From a checkpoint of a small transformer trained on Wikipedia.
Training: a variant of Adam for these matrices, 155M tokens, 9430 steps.
Each number is 128 + 24 x the weight over its row's rms, rounded and kept within 0 to 255. Layers, rows and columns count from 0. Numbers have three digits each. The size before them is the row's rms in percent of the matrix's.

# layer 4 MLP up, 640x128, rms 0.16, rows 212-248, columns 0-127
094:097110125110115115097067144119128090175143138090102144130109160168125146120133124085120100107108104184149163110127103115130138159135113087126112127148129145161098147121148136130166094158145119116126098108107124146109136136160110162102116138089151097122138147154133174120160087134107138176090166138130119129126078114118157097113116143145165125143158103099143139134133117136131197118121
109:125106140152136072148144116094144071155103103167124125141129135120124156133099145123125144121082188138130099156117117149155149125161145104146145125134147133112091135156161117108117118123116164134122146137136133110127154114180105143147131147139111124188123111186134122093108107070087171130111152118152124139090175111149119131141164130123145094114165123129118090147158100153135090109130
114:093114117072116106137098117095083151136107113168090120136104121141074159125157099148170154100127110163156142164121136122084129148127127142168142109071152167107141097119188124068130140123113162123125102124148134135116169129114157121125149138138123111138120127157124134098148114124126114112172124097122134143128126096108119095173134160127114138107170137107127131149144143174115139170114
088:114175124151107127107119149160132127185187093132159098137142078170102110149097179173117114109134092165135137123143196134137158155078101109147115143144151164153081133135091128144105110135125154134102138147148128097137108140148108121127125146165122120114147159153131120111144152130145121130163123135155142126109124134120144141118104087079127111094114148170140132116126111136107099159128
104:138105133185148112116116150074109084199155152110144169138153131084124073114038130146131129139125116141132123146156113092126122118125198127128140119159124134122132122161125111112125148169115110130138122121156156112128125165139109124140147115110114186147115150096155136179087139126130150104146110134146096159124128124079116117143112145122153156117156120135135123140114131136117123125144
101:150103123099143156140110156123168140078151163094096144141164142126142115155124153146099166163137117114136134150106126133118131111101097106143126125145098124104138118099153116118143087127100135075141172125088162125114130113172153084158159114150173120143092104090105107174128140114132102178111158107114112102144143145139106124144176136131117151110139174114145150101128114133128111074156
108:162091102105120138156137158132138154152101141157164139132138146185099138139169151147105115149137143138087137150123167111107121142153090135085125126103128171159136118136108157092115144142157106131118113084171150141128151088156152134118101153147133147117118138180127140127096082107104138161167122083152106108116138121089122111071129151155096153093132125140150155094121120162112129125124
097:133130124085126136119107130136101085083147148129140114130138131120132129194099112107139103099129116153102078113146167092142104118115147133128172089139103123105081114132154129137161077130145106097134143154109123122093156155130160140095129111080134137107106142138112087160097133100132143114127154123108096119130109104127127147114155111125113104087140165133193119143121141143189130086159
105:124131104162126123145131104112112187129123144137123151139145151083144122136134099077133117149163123153113145121150120142150100116187149185096114156125097107099139116119159135115139115129104176119105171149160113131110139089126140124139122136105072084109137123130147123141068125152077136142103120085069148135145137137147122081142151119159143113125138095099137094112105105112118160139137
097:099134104106183125119161126101125161151156078142122155102126140128100105111092128118125108136155141137114141122144142142172134095117095155090120129137123162086107120128136144126130141103115111140121117129150096172147139112145129111122176149104136155135104098150116083116133117092114132119147183131126182168134179183095171086142120134127106147157103134160149120080117114152133100117094
106:115131159139088173176148114105153124142144128151133065124143124128141093141128132154110101103156123164111097114133120090165127072133185153131109160137093136110155149111154160130138148108163079116138174082124139184127101136101120118113083123150164162110150121091133120150134132139135146120086117121105130110178112137128136112160129150139140145103119103128131110160107122100154127151116
092:127075112151106124147167181135113093085102126133149148155137131111148131140210179154113131146152094106134112129137126111104131117135108148120151171122140154143150126074144125100104165118142126171125076123114115102086138099111170089111139119123120135130097113129125150153138091148112137116092140116163136122124134100135104112133147122119113127104123115111112170153136100124054123148116
096:131120151161109140122137105135148070162191101136134118125127114102118147109117141136165142118157098129075115117087147132116106143105117127100124144129087123142111128112173136136143136131181108107111119112134107091102099117105108121081089113115135142138138110125128173118123121133107111043110128130199109103101117120164139140142110102141102141146135100117143131127150080143124079164123
097:098126201108080131090140122107079122132123164145159137121122167128132130137131135122113121147141137123083171159168181158153121159118132116119138153103096088143138146188108107146159136135140081123136154123131118105078122113165127127128157132121115124139105134136118096126111157117153128168161133150143097125141071111116139154132149116158129106098164138096129113112150127072107141135149
104:080085134125091123198112154143145123100139140111090098140080094105103136119137159120172130164159119102127101108138127115146112107170099135118125146121133102096120094158114119125089162104121076104141133135156127111128083103093145125151131122135108148137141152066115116112140095134125048126127122171134164128123125129118146111112135098120123158153141140117142107124156114139126161134097
098:137137135123104112153084144092077143103162081133128148105120128149108139183146131124090157113135107112092149172124153080095112102089119136159148107145146129173125137133073149129112095135092140143118088171121101112148086125099105131128112109129124167164146126073147135148134119136115118144129145117145100134085122144146153119171129100139140167106140133106155110151110139127142150081125
086:139127154168137090118106138135139110107170096066162131110103088141127112141125151147130134144081109123109155064091185097142125127095105150139140102105125132140146136157132165130103108133121085106117145151083147130114120099109123102138121133142126135101103119115112116098109122135176111149112121124095153139179130142123116127159147177127168156145096145134137182110090129106088141133107
089:185175132118121094123124123091123085145124181084156154139130087136121124183116138133111104110102145164132109131157143151125125120086174149149100144120141085127121146100136126129118116113147121153141129104134112142105136082123117132150126100157143124107119129141119127133177149183077105143129119084076116130149169099089083111114092097117133117124131135186136120131136116120112111130150
085:117162117129149127094094085155151121155101118115138157137141141119147159144101141215110165133129134101156097104129150132129107097093116140149120135117136095150132127110147107116126120105150134139143123130126120111131151151163104107150162106153119100124133179133153125157150124114137118163132193142107133099131105082136158090140117136158132210129140114106104088115122113132078108158108
111:143112136139164104133125129122127155096106135085150171116126148111192135124135120102119157142114117092127141144130115150150179165137106089116147114149169156096123115138082127130143176147122124172120124143133147112116082118116107112106131122133103162126106119113124106146119124147117119135114124173137129135171139095117134036131122109147145144161138087127140131157068151065146129133136
107:119159122107116128136116134130110104111130123138129153131137157104127142085135162133149116125105145130103149116128110087107122105079135136135131163174141163118123130080095149112126128133121151149133164140133072137119109112106121182132137096073087135129088140188106102123151150148101126120145125094129165131138132160115122107136089142197115163115112114138150100127124057082137119156100
100:134173127139131126088129070138121119153122151138150163144144132168091159126087137144079125141125148135177123152139119138117141148138096126117181169105122162134165132197138110065141108125118122158151118131153111148140151100145139159130166140126137150124123138146179140155091129155113118135111153126104112121104136127098125134128152151184115141097126108142126115103181125135184120115119
090:119134131147162111126156192125122103146101141139180120130136115135170158131105113148110146146114153089158135145148122158117116122125123097127113107140165126094079128146145077098146169117104149117098172092086125138137139161129093099120133111153117111134148122141108122126136126169090139131112076144122076123095109102087114104110076108089112156145102119131167113113105138125121137150170
100:171101157119146168082130130125185105133110146088095120088144135141138140099118093108103107123136107117116073119138134164134154121142141124188121134127129120144115131105142108111152108096117137148130071146122102135132134100098121135179154170182180171124133098119115129117104113104143149168118111118132147088116151134119154106152128150103133141150126117151116135129137066111129146178131
109:184128115087134137115152105146142130146117152094098154185120106142138108104123155103116105112159159130109106168147105130125116120119141130144157096125119162078104143127153141138104092141140084123155143135191101154097123122110106093144137130130118176144124142142111178110123119088172125165107109115090078133126102149132152135152125138071129091132125121139156122097146115125132105177133
108:156131111164105126129127094115098114154150093156107150133141157130116120060135160114117098152143094119139113133152123143131128153087158101140147124107090116123112132105152150131102172162161095170114092124185133136093124134132108108110125152138153138125104076182109100139128136130144149116098124160178132094139157130092109167134098110115121141095187136143098126104105139118158132143144
104:111093136157160111106136171094109105114114134140168141108131085053099138163113140164143122125171133132144074131114112132116141148109119139111102102084139153125126150101128125139108139158159124130148099176128117131158156137111107156125111097079136146116102077106110136160128124153120129099106132115141084134139107133101128120137076096109157121082133124121131127092125122063162114135119
083:087121147110123123118110084141152142123135157139118125119137159146215149130144165191151164114071147161160118116144151157125138142157134137109118103141088124109080114123145142086127150159104137113141129115127143121141134139166100152089106116086091118108099136149127155151144114103108150131134162111149104114155087163136154145157132107119101123161177134109129117126170132135100138128109
095:120124156142116136102100168135143132129138161097149139113118162139183149123114140165125116147098131142109197079133072132135118138115093104107133121153128127119137113076134137117100134114092149121140143168094084094100112125139143106133132123126102162101157112106137130154180121151114163112147153106129151157103180090129119154126121121111143124112114129078147127100075177106145132102119
103:149149142143141156136148156160162115077113129165133149128147126099171159109109110089129105117117144128176088173088121179157129134127118123113129129109142132144125160151141125083120105114099078071129126146112151165135131135158148141139061127167149157119115143154134132150129091136123144119125106102119133153115118131165115128119125138096134086052088148134143093129119158149130122117121
096:136119126086140110125173130115142140088153115066132116134145114136137144109158136136157122148165131119121136085123141118105117108115120142088127147103115141113086120124134132090084104154103127121115123122123074098129117178137118140116209116119129109117091158145115127122118098084121118119136143109125189081157094104094120092115096133151158109130117130075136131156098106134154115126082
102:137090134127137119087122145130126145117109138120122099136110156112127111121150116118100106132099124137127098139100113153137127164170147109129140118153108133082171119168090140140145137150115124174118167078116088171142147113147129115089091104105089122161064086130124111127074098129138122158128102118105115152128110131091135113128117186151099103145138130113073146101156111131108109102169
107:131060113146113120134129072114131104136096146144099173136130107097136113157117110158130117133135134123154129112091114113149131090106160174114085135131122131174096148093148096087102128124125125122121137128141118113156095136127118110125149114160144130117109122119129063102113090178161136131108105089124113124139140159135136110149121120099125095174095134083158082133146181160129155107137
102:125127146110146139153144120110134118116153143088133109106120151061130086120084137122099098150136125119111133086119110166151135152131102147163172135120130126100120111130153121085093151145136131134117105125099097122123149110144163118162074099083171115113100144132139123090107109155136129146121126116089114164099126159154105117143156087108159134109097161181113181152138136151138169129155
107:121107165089167094108122169134121116140122119120121117173131137118134141087112150184140133143143103144103163142134151094108135121135142123140129078123091149100126115130155137104124149138101147144141126145170139144103153121139123089090077132133123110119112135178142157110096114127120159110131137098151157130118119108136125149167185144139172126127096176064095135145124121096132166077104
113:093113149136109127105129161069145141116150108113145162117071116099126163148162141135144151138157171089119169142099150080164121154146124131126130154151136168116142080137144156122099105128147155124120118111096139130133119125088163094101134091154135128172102154074172123094137099115098111117132124147083129097124164118140153132146113098142108105118164144130126147124134105081114139135143
103:118134110157146108141182116137098103175139135121090150154090078099075129119123131157129105141121129137105124112107134134141121122103146161169157071143092133125121178177112187178097153127110103142095117114130131157138076111137125117123098121093155104160151125148097110128170142100123154125135116114131123104112137132119105103102090105096156111107082126129146109132110122120124111144128
# layer 4 MLP down (transposed), 640x128, rms 0.159, rows 212-247, columns 0-127
095:142135101130103137140114119138140134137143115104112118129166141071106095173085142160094092142145134115180152154164110150153143116119124106093123137184099108124134084118121056144134135115161146137119126112092146112121122146104111125156157126121125145121114150130103079136108153105174127140138115157177117158137156126149115117152149115101146134096133130133104101171088077131117096095142
108:139096116163122109103136113183138115092113100138130081133148119123112167083093137119129135130136121125153132127129123147126155145045100111082104177106132112158107113150141108179160149129159081158125141102126128121128158112082130130134125129121119149150145086139134086109138147163142124131133139147134146127172136097142122098161162159135092142161169136148112098109095126102091135116119
114:091125087101076074112100119133148112126122106132159089103186180106112154189134095173142136129119130122127144133126118105147101080157141107142165112124079140138149142136126145107140138128090145116135139123130149186127135133141115125161152151157159141138116106135096174130152135119135115138114145131138113119138188090122097118100102107166151113139155153141145125121144113127099091127159
091:142136096110143106133120136133153164122135188123162158147112094108114125157098122157098136113113109158117105081164070119128182144146147111126103129113115135090168138087091090095165114160117153144142121138084113149159074114153119150146138147164105148108095125139114122092129127128119152148144112080140144139132127129158119133120145127124105152163115064140115118118153147134121171133152
107:092155139132107140183077158146156131149111094122114140156198118143147130151146115105136152135124115096114141150118075129138111123131170124178128113080107112139154102133090123127159139155134119110115118124107099151113144135114131136134151146151170122134148149117098114177130121097133116135172128114135170139090125101106131136118121124084097144086124125105160142152105166064137169151126
100:126106146162149108115135116121136119133126088165169134103144115135116134115143081132112111098160199124117118158130090123108122137090152090134143115152153105128100154157113120090095132167146124157149138117134106145094131140099117145120105144166063116106142139129116176159108091168130138142128157138159165094130139147074136139112122067112153113132120164099114120146112128141090157132153
109:137132094140089108129167140133167139159078099122159105145136116147119125142159158147130110109125148165191145120113170127151092164150152138142167117110146153107146134132109122104106134110105149128120159127163142166095113136146125117124164122147112124074095115115116130150140141117153099133114133128109152085122130116126131155160144145169129155173100115046152112117080102154145155116116
100:146149128140115143103171132124185124121120135125107142098162139117146104152155134110173137121161155170125086123128161123147164082142094125122102108132139091116129107160147109123097121054124083143085119157109093160153110111112135146118105124078099147148118113158129113121113141130113135135114163078158101111117129149115115100127097116094111139117134165132134147168143145102118169138078
100:119168137155143115141123152133076152112135110107110158111098096167109135126088128138174118161098123150126133127115127104118176137120111146099125138136118132082050143094145144069124132146126131124093123119119131118131113131155089107112193177122114116092117077139139124117133076109127101092099130109136169141123157120121087154088113166134136109142118125132147164108135132156130139131112
095:142114114116141120092130117176155112153102142161134118154134144163100135119157127137134129095170092125144102130117116125091143126097155088097115126155122098130175114133137116125137135141127112108150149110125080139105125092144122146129142155144118140151113169144133093129110085151146082148169125139160081126143186097156170157163110141137167119081116141126124120146132132079130163166071
104:122093141131118158171136111113087143100093107151107157172111124183133126102133114172141160129123090123168094145135180147135140081142097147197111138154147137126104090092179122078127158114136104140103126134131110084091128126140142148139110127113104149112131124137151120135133173156136127112101101146129159111129101157106129130117083146145127116098144111136127154133102120141115120153079
090:111117151143122103120125138086111113099121112142124115109028126137141118083093122134166108152124104093109098086082162118107117133136092132113151118145113117132150135182139134130154147102138116084131134151127195139115130146123132168098120148171119154155154184176126108121139123108103154130146128119107152126150135137101148112103136134087155113124120150105126122142132113156153129087149
095:148159108131093145145157148165122069187137115144121144127115099110149159077131138111134164095104133130134163129146112137141110116115141070127102148130160102122094142189133103118115103089125144126095150158149156108127154127169095140165134123119144159207144115141101103136132119108123124141120170099145115123149112136130143169120142080135111142105118156119104137093118127099100137126135
101:188154095170158150091161122136144131146134178125103116130172146123112130167116145147119117154115166132123138177118115132150124107079145106129141149132142113164140066120136153154192146133122139097116135112119150128121117137113157143114096160167134099102145044133122139125118097121133143095148156143121103143078105114148127153137114137124155140100149159126150130114137151103115129132090
103:104136151117156090139105140105117111130134120144126142111075135164088081115085168089127141135086135141109133131148123167101142124146131120140108134133069128123139133150133123112115128107112156113088133152125123120160125152102111144124109137142130104131137230160130124107136149147140151160137093100128149146145166151100121088105161119100090089148148156109161156122136166150097110151127
100:102140141153129147158120120094114134126126157130141146097104086102125126137144127115118164135097096131100137097127117093120171087194159142096134100104113130097161115057097129152133167114140110131130134106119093165091164119149126101123198063117122117113164113121147156104121128098103150149135153100148124131157105099171130109119140115164148128115129140129113139140116158146144115136108
086:136129081129114105107130097156121122160171156195127144143137108140136165105132132135113065113163141124140150084136111127131148159155168126124138134148131181136134146133115119143142135148135111125183132132116142111112109160116136099122140124101122130152109091096157146146144084140089101113162170117134073172103125098134153104160124134117135133109140109155165126121148139142139184157179
089:158179168129139091106130103135143111166099132115103138130094177144143162144152081104122108096104152132089139113115149132151145118093137200119168144164134147089139123122118118116147108142148127155196116126102153096124130118108103130139085160104147132150099122150120139104091120094114102159123121090160141122148146127146148119109138161116119122154170122132135132144184104144114130126154
086:157101109145113134096151138174176106098118129170111132143129164136109117139145146109157132115141124097142151110152084136146128145157152124174173092109147129136107182131115167109111119182135158106090151124142139147128112136101161129118108150153125145173132139126132088049137115133077106120096095144127123123128185114121117134113086117115125091115141147125157151133144115106098112132110
112:075111103115135147131114118135074137132149125134156100173102116135111125155105164153127132099130138119117128131108135121110122101102158083110145121161154124156149126128139118173146149106116132118135073128141139131136119155120122123133147147154126146076151135100104153103117123130080124148111143143120139127163168142145146068094127181159119097182152138127097155096110096165118066096153
106:149147171120113134124061159132128145079168103093106168124135128106155119122123112121137141125143205148134094147142124125133074112109112138086123116100099140147113076120104139151161153127144107117143120112062136148126109102124143156161114098122139156126141166165148177124123096106143133133123142145136087117131102135112126133118123161115105082143091133100139142115153150127112099113162
103:131099158106137121113118151127140148126091121134151120099090148099130127098125132135135113155109082166129077145119120122123079120133099116141160134109140096122149116148089119122123141111124125121124125124165108103124140130034127167119078086085103115137145157087141116131091132129106121121110152120144144135141154114157111083165149122128179162170146132137116117128093124084092132113081
091:159123084132134187142126105164115091096105136170142134119196148084175135123126158112099136127128096093132141129110142116137122142096124139148146137126146107142102124102111083141128137145095146123092155122147097090124138123177110119103146140118072136150125107135072123102128142123117111152158097148092086146130155134172132173145163170129125149133140118158144106139152133102119137098121
101:134071139157134159182143118126151150178111141135131124153178104184149154120142155076148087137125128187116131141090121144135111114138111100134129126126104107097095166159157181128121089130127099118144093132153146168131144127136109112092107155130110113128124141149117124164162153186159127135122127112092112128122170120132136136101138118111097128141149133117167123114107086128132138145160
108:131131133179129122125084138136174157133110099133148110120102167148159138126118086103146107154145124121138118190118145157119143148140100154143174137176083110099151112143142181106167122056128108170143125120128159122145148072147137141160151094112111138111129142104154158144181109095116112152125120139132095110140147126081127141130136093145119107128145144117124120106153122104108145144127
102:095132117149131123108113152122104172153170061114115124164167096128122127120129118123135123130063101074143140117142109136124136126143113137104106117197137121153130076117152159109135162110100082170114099139114119166104129158161118123120150143154116162130131117182112155158137110137104062142132122134163153115105105123129148124116137130134126136119128109118125115115118142088162081139157
104:122155115128148143175166097109134136158134133101131123133128178129096137074114141128138160160126147126117166156087169131080107105134104114124126138152156149152160129106126140127145116113113112162111083146128144150114143164105141135167072125103105115127122141137127078123127134118165083147141149091140093172128093116139116097110121117165169124142151122126143129089141146104180100180121
083:146137114107138108139161159141145097119105108151122161088144117134074119147116119119141109137172143106115155157123093081150143105123107159098131104092140124144126111141081114139133113105152085145096137149159105116134109148101144105114115147086148179166122106123115080128107142144131119128146135144111141127094158095122057105113115138194150137090091164154122130126111131111163123099135
095:138141104146179129143118097112125088119113128119137142130185120129096122126122101091109107124107167141089131145110119114091162161157152142174118142138126100173133123113108106165156138126134126112120127154136105115127098111121111151127107170156158128137145092138181145143124142126143121110140140100103096135155107176126146109098139114144064127115132178127061147141094166156086162126138
100:130112125093153145140134117159112082088157094134110127131146096150092134102136125141125165133142131138100125118159131105090120105075113114088114139143131095140110154151124125105115121155115083153125122145141121119147069141175140159119132127138105140145105125115144106091159141155094120120118098134151167146109162154186149137113133124068146153138139186084130079128143149134086147097127
095:115120129088134145134154203163173096131128163150100114132060114127092111110127084127105137160112154115110140140133122155147115127151141141108097135159131134146169172147122095101108108181132094156134155137129119148154141124140137140131101126116109111139141161138115114137093104139156158145140091105087158129136136158138116130117084087147149151124133136123087137160105088133187150132128
104:101138178133122130094120132153106171120135114112157152130077099166114105071118109095137166124101097104098133164109136148107156168132104178138133136091144182140092134079144147098105142144106141168119123114110131130112138134145137110148119123109129106134111082136126107114151178124153113145136149142104131131148104095157096125155111118134103126142135111111152127112152146142154078133062
108:131163155167116117165161147092114139124090163103147114085051134158144142103145133117137102117113113115129083146124135135127114114092120160120146132142186124143138123129137155115128111128111140145135112136136200155105147148134155140116137110139125127055134185163125096122126141133133110140105122139149098120103115131138152148115106151092139118128108116105147085155152165168162086142147
101:141141133125137156079139130120082089087108096163142134111127131142183126107107162180118161158135106154147126118108132164095110159099092105142158121118096126107158080135160134105088127149138132103087104136118125117135108129090152121122189136134133139142133147157206102145156129143144129139118172153124160113145132115137143140098133142137162121172153138129105135139169146146113133138132
105:122123109150118120115118141155080137100159152167145123116076088129127145182152106150103134123112119131058127111085136116169158135118115133108109100095142162144140121096080102169137103149116119074115113117116113110116152144152117154159129127173140192113138100131154156096092127090141130145147086108107110113139147157139119113086145134109169156151115153134120143122111142135141130127123
108:110095127132115143121102168082094150093121116102121136132071155137134109143115139077140121176110131120120132130116120099101129120140084112107134070138150110139172140159137144108156129118131136127106120154114153103136119160129117139108119165128145113149131189105133135151147142098118112112145152112163119163125160141128101130044165130090095188179149139107129121131129121157140106128137
# layer 4 MLP gate, 640x128, rms 0.162, rows 213-248, columns 0-127
105:147120138128141069127104111103112109156132060126091124069158132102152145147128141119152137118158109145102135158139140120144203139128090092138098150117128144170126114101129141092125101132136123134091130124121123163123150176105118129142174119124145118180110103133130158113107148109129141121096137157133109140156168127140092115120156151158106130182161091123094154111147149139155128149112
109:129120158128131113077137132123163099111159119137118131146121146125145100109133169121109110130183158140100135157156121067160128105121119156136172138114114110141133201140112162155160137112116110129115109101124134097199111152123100124121115108120108139114114132099111126128075135158148122149082085160127122123165146172150109166130095145138139150161122113167123149145147118075124128126138
089:151113153144146105116131086115135091142143088111097141120156134085126104120125157138158095143149155182163156133089109113172089140109131115079121119116117097093099141147135120133099122116139155109107126102084154081090129154132103131142139092094144092094173184123123119125154151129110159156138132121158163142108117120130152130128100129123106101108160145116110119181141143139097140127087
100:135142134151141086081135147133124146094107123118115153122128147104119150105143131086112129134134157163086109158135131098105100154089092118122150125115124130140099181101115145209113117113126110180118138139117118145179084162083114172129159106159136132105132163137089162126140112092124133115088103175157111117114125179112131153123125135124117125125150134120129148144106146097125161097131
102:175138092179137124129124116132139152180127137136146133145121159120140137129150148111122095128163097147107097131093123115089123151194167087117125123137145116155073134134147113112166137070144128162130113142146117114160097169156126124130118109134130167103137155127120119128136169154158150130127105161154167163133157135127089124099131136111158082161113126103161134142110117146153110119185
107:162134116111121115137102130112157122133153125159116116113138125148135122141139098129120105141130137100074105071134107073125139128114139168067161145085124148129139149129132120143135120111113126104109142156131135087148179139122114097087145082131175110153129127170122193128143100127162135104064126158143133135146141146133124150092183146118124115084106139146124153130092106091137110152121
102:138131164126138114118138115078130079165127129098127144117119149159135146156104103149126085122110153148102127163129131098153113124117157117091126101085078106111139161146081109157138136100093089118148104145108133137134134127120110119090095094143131127136139139110090121164132147106127149087148136130125143096156171120121090083131113158139121133142122159108191092127141111162120088098180
107:134139143150116087133159053170122159128120142142160120137111181145113099140150165118121137066119144116104134120094133132099137154089108120119140120099154137155145147151149113147105096145101103140148126126100143132166122127094136087075131084133150157134141120102092191109138165097134134120144092133151124141136122113176159104147115118120107123133100150132136116179131089125129097116133
096:139188130135109082120150160085098124115085126128098121119145115148152146171154176120126093129166135139158092091136111077104127118151127104124132152120079147159139128085145138173168158134148125126114081122107116117172142135099118118142105109102113150121135118111132119108134077095159146113111157132157162152089103143107146143086128148142168122103116124132140150129139096146157128098130
106:156124176160141116136177121125115117118112123091116114113160173109143101099149147119153078100137150181100118158144126164080110086168101143084166119126095088162118145128122115112141151136124106130098105115126119143111123117141115102129133103131173107128100125111125096129091132167144158099103082170136137147127137134156121131099115163138142130104124152186127094151108107110123156155138
092:129183139125136113091165084135110124127157139085142138137151091100129153122132127141142176077183138137138129128114107120150133153164143126103137119113097137109126143137118098114134143127150129098134125132124109133137137159119106137202142071133106078118153144111100120188138120128167154120124094092098102115173123110097129166118113160175151123138145145163140115141110144081120124126108
098:131130122089147083121147091137123092143098167144108153126150133104137170078116116137109114111139119107077110151127109117157131138160136154107131145147092161140159131117124128090125114152131102168144091119154098126129150156133097111112131097110139101166117102161079131129135147117148123084112163131087166182130137179115132145126143179108132097120142162122166133104120132133118070102135
102:137167155080112133121136126147139158122174152111104118125146127111142158144131151119154100111136125147086135148127124166136119059180147118123157117126086091116134156109156110104172088128077117153101112122137117140117129161084092114118124122128186150119119120083095117108130129099159123173119123136109076132153102103159108140121126140150149124125135182099124143121171137127124128147163
104:174140081130147091131159142115123107154124086118118171091176130134173083118132142169129064173086166148112171135099139129118122170127128122114161143144127157128117153123117101135169130102131132098130131126091114112102163146135115119124137133142164125116107133136158129169142110154120153161098132153116139128168126107167130119136161103129120156086155141111131121132127085125120121101184
102:136126083115105112135147095129148119172114110150111108138133133112111120115116153138180152148136165113094120119130122132150148153111165150102149150140098175099142114137152125155137141116118133123066120097114116129105122124141106100148140112123101116179137135079122140125118119152138170143049144136124160145093152151148091105115183160144150120148141168158131161100087155137087141131155
087:140146124150127092140167148112157144126147121132110139163142135138154124132116117147069148088081136110130154156121128135135101180182154146156138147139107168126154171130128126177118165084077135175132116139117136113129120152111125138115095091136091175097120125117090131108169117147152152114145123152127098095149174150116128109124107094157094164125095128128126134116159112110168146139135
091:143147142093111143114074133129156136068111123187180147135122141150131157100140097129137116116144127088115139127092113131138092136151073130127136198099151162124125136130137150098131103098133141129096122126144150102157099190118099111117116082101124172107156142126139133148107099085144119123124108147129123135155110124112085141128142120164111149136147121127140120147166168173163127125126
085:089107106120157125138165118128154136183144093131178139109143119126117126127142145116093093082130121151095142117148166151141149128099118137126150113087111109144139106171138101124099123090120130108136081130092149126171163125105165159124153111134183134141134158128123170079106135123154120149151126137148095080099163157140143111137144103089116101102141137144148101157093128091117150102142
110:123185152148141076132160081102140124142132128100136103123159105137193121126132174100166111117101115098115128112121091138173143153114124133101136096115168115115136154126134091105146140121087101186100111117156123130136101155104141124109100105141150142133112114116136121161160137100116150083112118138179135132168144149176103126118119107177154146120120139156100117151140143094112108120139
107:154154113130153104163121140099108137168125118143118112126142175088143121108091165139128159153161137141133093123118103118140150122121152094087179134129136136141162151125132139152151126116126119113119167141130120108154106123174104170123148134123097161106140160131189183137126074116141130134100097146155120087112113197131157117081148116110104121141108179137145121143144155118156110125137
100:141123136096178132173170150144123137157121100116137146117173084088117145158159166109153102093128104121086146119117149152092182106101108148105137088114135152119157135120123118143187121131124163129064118125141112087125131143103109132148128144148144128149135105127149123138108144139142157131149127123159169114154120128167144103119144159130116131143127143105136090123167126108123071145188
092:102140131139093118094116130119157114094135117139151161132128133144168111092107117150107134129114146131085169087140114167135136156135108151137151139118137160173116128170133115099142147114107119130127126066145118138120121205087071124116102146130131125108161131139090138137105099123160146129105128142095148160117116117111076136118136132134114166155079148138169137125152109177110077147116
103:113143128108122096130121097140133135176120093102111138134138138115113146133111169127119161091147133131078114160131128105130153139136156120129096143121092146094092163110155144126151115125180099136043190153073112170182139127146133168093072122135147109126097116123135154126150112099140128116098093135140120126110166151160110129118121112139131102128131129126137097151113157147112123149112
108:122154137145125101115154143124129124160155104142138117101135106142123128113115133136150094134124093147110142151148155132143126148099116155145188140106097121083156160142130135111145163176176107150101147116167133141168120101155128139109093125147129140166135124155120088100141125122124139133118115109111175158141110098173176083122132116137103128145118142125204162169179143098115101165141
103:137124109152136101100149144091102115112157160127122168131120165127146084138164118122112136132079146122108121120121106091121138112125110145111152131073100130108150179131123154144125143087179133163142132145131132129141107109121106150097136101095103123097115125131122146129079151058116154114126123173097159145130147153127120125112098131157112142161098195165145148114120088095107162139151
105:101129105149119110108134107163110144136146163101127117120151137109131118089165136111102133149170107143128135140150193133153137095172114145160156150114110116149111142142103114113128116107148153131131086128136092118138135163135090095127124157111144072100090156135144109124110120120142134148092141149089128189173145117152119121149078143116079149119120170133157113168116111183121099141152
062:119111104141126157099073171104124072138110118109107158152105112147119145116112123136092125114171109155142120134174130156131085160155130143154142121175124120167131071095118083128089177122106152079116138129116135110102141133138152125135166127148142120151110107151119126162120087152143082114180124116142127088106142133155134173137139149124121169093130113126116138111099123115105100118138
096:166096158108151098169139145123130135107135114106156071134141097127119127129150166132134141138140125137131101100157118139119112143143139127137130154106127147125124163149112095113148141141129152094131112132156110175100162128098122167122140129162149133115108135128127121112129104142189142110133198120105146136122171125189165106123188103103082143137105151127113133149145110128115057151082
102:131108146140141123146157136129130092100140138112121146111125131117141110116095126095093149098137134116112126140106105136118124124165086184144137134082166141119103147137090128100162119154151131202111080097167125137133112151148121123101133148139114143118142169157125173182155114173148148090143148160126136141147141144130123121117110085167100166167151169135131160162134155150144118126171
097:160124140149138108133103119131086100167113113129140138115133125148105093103094102122138119100121106139097120138133108113116125141156163120164134130100079127136132177084113109143174107120140136136123156148134148134097148146146114107184124132129131138092147118135100166116121096154121128111138098139109069191145137137167112137153162160197136124120097111147173116139096144123098101166171
103:147131102093185127105152121110094164135155138124157136118166115087137102121093139118152138093125113167137109144136169141116127093094124120093120131126103150127141153154194175141151153115116122160134120155072137119157108156142107127130081112111185144152139176123126140085114123104141117089140127108116119159144186113130137123136104129117099128140127137153154168178110122110120118104120
105:141144115154175112138103139163187089118127140134101138096152100124123098116150105132131100130120129117138112128114144117102094112143092140119126127105134137116115187133127136096151112125128121141111084112126127133165125144129085193139129148134163149122145121133093136118102143078128194132109105133072165161129141115178091165087087135114152139151144121130116122150126147150109087121083
107:147150158144180116116119172133117136142076107130083122071122115075119087128137123099101097077159146117083119147104101147148136131144124142084160121120124157104119144169133141120130138118107130219118100124092103140133159123144132133129060097128119119086120143138083104148149156126124124143103124122116105134149119124124117141109138128121114133155111138150167128139166132106154118127117
108:148161156104091101172132108137155157125122081144149118097129121107162144149130130104140089130148128090126060145123135146104156083118153127119135158118112175129104115135142125139146133127097109113094154159127124089136104114136113124146107105128149113164118131100112142122162157119197128096120140185154103128120109109140134096100101159120130139158106143155141155114121149132173098148187
109:124156105116160108155184102158102122142124130156124084113183129135114131082139124112128105126120180152126068121153122146114129140145144127144104164106079112120148195149134101148151157111154136113088077102149110103147147131154093126146132113121112102110127099143095129153138140155204144109121155100097120106141110124125129106089107083158128138116129127132145128133136130157120116114122
103:105121123100108099144101105091125156146133128112093119104117158131147114169133134159132125154126131131093089142095124100154123140116134143094121110130131115117161167133139200138136118094162121149109128161139137178108118106116099158124115099121181150110121177125088140149127135104201144127144148138166112132116116131073139109050141101118105131118111178118144135119106119111125112141118